config.toml
d_model = 160
head_dim = 32
d_mlp = 640
vocab_size = 4096
attn_scale = 0.177
parallel_block = false
init_std_down = 0.0
lr = 0.00352
schedule = "wsd"
decay_shape = "linear"
seq_len = 512
train_tokens = 174500000
steps = 5326
dataset = "wikipedia_en"
Each number is 200 + 20 x the weight over its row's rms, rounded and kept within 0 to 999. Layers, rows and columns count from 0. The size before them is the row's rms in percent of the matrix's.

# layer 9 attention value, 160x160, rms 0.119, rows 0-16, columns 0-79
087,140,223,199,177,172,193,212,204,174,203,215,186,218,168,174,194,235,183,202,197,192,207,183,236,157,221,184,173,203,199,185,194,180,244,191,221,222,162,203,205,187,194,179,209,234,216,212,197,215,182,168,205,222,210,189,191,237,214,173,200,210,223,223,176,208,204,203,232,266,206,201,187,218,229,194,212,206,213,169,205
096,225,186,203,242,191,205,189,221,187,179,173,149,210,179,209,187,202,199,206,191,201,191,157,161,210,206,221,188,173,160,165,172,186,223,188,217,215,220,169,198,204,193,232,205,215,217,177,184,232,156,209,204,211,227,197,239,216,199,208,214,176,215,207,196,205,192,172,216,198,175,213,182,187,191,199,203,188,241,224,200
092,210,216,184,219,201,193,197,217,180,194,197,186,207,225,177,187,183,191,211,225,200,182,232,202,210,190,223,212,213,208,195,198,213,216,200,201,186,192,193,213,193,214,182,211,198,165,178,186,221,256,198,194,192,220,179,190,209,214,175,205,222,209,241,189,199,184,233,214,225,218,222,179,213,236,189,225,192,182,222,219
096,183,228,183,218,188,175,204,202,158,195,191,223,177,218,213,184,222,197,224,226,175,170,206,209,181,193,209,209,201,202,203,183,218,223,205,212,201,192,241,226,147,199,196,187,248,203,218,204,205,171,211,200,192,205,183,192,212,219,197,193,198,176,190,200,202,190,190,214,191,168,197,201,243,182,199,180,178,200,193,214
091,216,204,208,190,195,226,167,205,228,177,213,199,227,184,184,242,199,205,190,161,212,183,196,199,208,206,200,168,206,198,171,187,214,207,195,192,233,227,214,224,204,225,248,197,206,207,193,205,229,184,223,200,244,202,208,229,174,245,214,188,195,182,195,214,210,164,154,212,231,235,180,171,219,202,212,219,208,203,228,199
095,214,175,184,168,225,162,189,184,226,217,216,215,187,190,195,211,235,172,214,165,215,236,221,223,194,219,195,203,244,215,202,214,204,215,210,186,160,175,190,212,156,206,217,218,180,216,166,199,175,259,194,188,199,166,237,203,171,188,202,212,228,204,190,209,193,196,187,214,189,206,218,219,178,192,208,178,175,178,194,211
093,206,236,185,193,261,204,214,212,200,217,206,219,178,229,159,172,207,195,217,233,202,171,234,218,183,185,139,200,195,199,174,191,190,211,189,214,211,196,242,219,204,217,170,197,240,209,216,197,206,157,211,202,200,237,226,214,202,250,169,207,211,158,197,174,204,199,196,190,220,204,220,190,209,181,216,173,215,187,183,175
086,204,220,196,199,186,217,172,207,207,204,222,209,206,220,174,218,206,208,231,202,219,208,212,200,194,192,172,194,174,172,191,209,197,204,206,203,239,211,234,159,235,246,210,203,183,226,221,206,211,183,208,209,225,208,257,190,198,241,221,195,192,160,173,202,195,195,178,202,228,198,184,188,184,190,192,217,205,167,180,196
089,167,186,199,201,205,192,219,204,173,232,219,220,206,191,196,175,198,159,227,198,194,218,209,235,207,254,195,209,212,196,225,235,186,183,217,224,181,179,199,181,195,206,215,171,211,186,212,184,196,253,153,196,191,198,207,175,239,205,177,200,232,190,219,170,202,224,175,209,192,187,202,176,196,168,166,176,205,186,184,270
096,199,220,186,177,201,237,200,197,206,192,197,222,225,234,183,199,169,199,216,206,229,175,170,233,191,186,238,183,205,210,215,234,200,200,210,184,208,198,214,198,227,202,173,204,180,171,197,203,197,181,200,191,181,193,222,146,227,212,188,201,238,152,184,192,197,182,194,207,170,216,200,202,186,192,190,187,220,218,199,213
109,192,233,188,174,221,196,192,198,184,202,231,258,206,208,214,199,197,220,226,226,202,192,223,223,179,193,217,183,188,204,197,198,229,213,215,207,191,171,213,203,185,232,171,197,209,190,224,186,158,177,214,184,197,150,204,184,160,187,198,188,231,183,221,208,198,178,186,200,217,236,196,239,218,213,218,177,176,223,214,207
088,219,197,211,216,184,170,229,198,178,212,170,195,198,186,192,181,204,195,171,211,200,183,208,208,213,185,194,207,225,218,200,194,183,198,205,200,131,197,185,227,152,163,164,191,219,167,219,220,191,245,199,197,176,191,199,208,235,150,185,198,221,219,218,202,205,228,230,171,175,187,229,209,209,215,197,200,210,213,189,196
090,205,188,196,196,183,189,172,193,215,180,214,205,191,230,241,233,164,208,212,189,211,223,214,200,219,217,249,224,208,221,202,191,229,163,191,164,212,234,181,184,216,226,233,198,187,202,206,193,218,197,196,199,216,192,190,195,140,206,216,188,181,229,197,219,187,194,176,208,231,191,182,197,176,206,218,190,184,195,223,212
087,160,235,204,181,205,226,197,218,197,183,217,174,211,205,174,213,204,187,154,215,212,211,236,221,182,211,203,201,155,228,209,212,206,191,212,232,213,227,185,229,186,197,164,201,173,206,204,183,199,208,187,190,207,194,233,217,184,215,200,201,229,179,205,201,196,209,210,215,196,216,202,183,202,189,223,226,187,225,228,211
095,240,199,172,219,194,196,190,197,194,226,204,219,164,229,158,192,218,226,214,209,193,169,240,185,208,165,182,211,197,209,189,166,206,208,212,188,199,154,233,192,165,221,193,209,219,183,203,198,220,206,209,209,201,172,190,211,175,206,198,197,203,204,179,212,187,195,233,197,209,170,221,237,211,196,217,231,204,173,199,191
092,211,230,209,216,213,202,200,223,200,159,223,218,210,227,187,194,175,218,187,228,180,169,159,211,221,207,195,169,181,196,184,219,199,220,159,210,228,189,208,221,210,197,220,192,172,189,192,183,218,180,184,203,195,179,179,193,207,218,172,205,227,195,244,198,201,178,204,224,219,193,212,188,203,189,187,214,193,186,200,193
088,208,226,196,211,209,208,187,194,223,174,233,204,191,195,194,220,182,217,193,181,166,198,207,184,207,228,180,212,184,211,200,211,210,232,182,200,244,239,176,190,213,200,227,200,216,202,195,193,194,173,227,192,185,189,204,198,158,219,192,196,188,196,189,200,199,191,183,181,181,204,197,157,194,159,221,192,200,185,228,235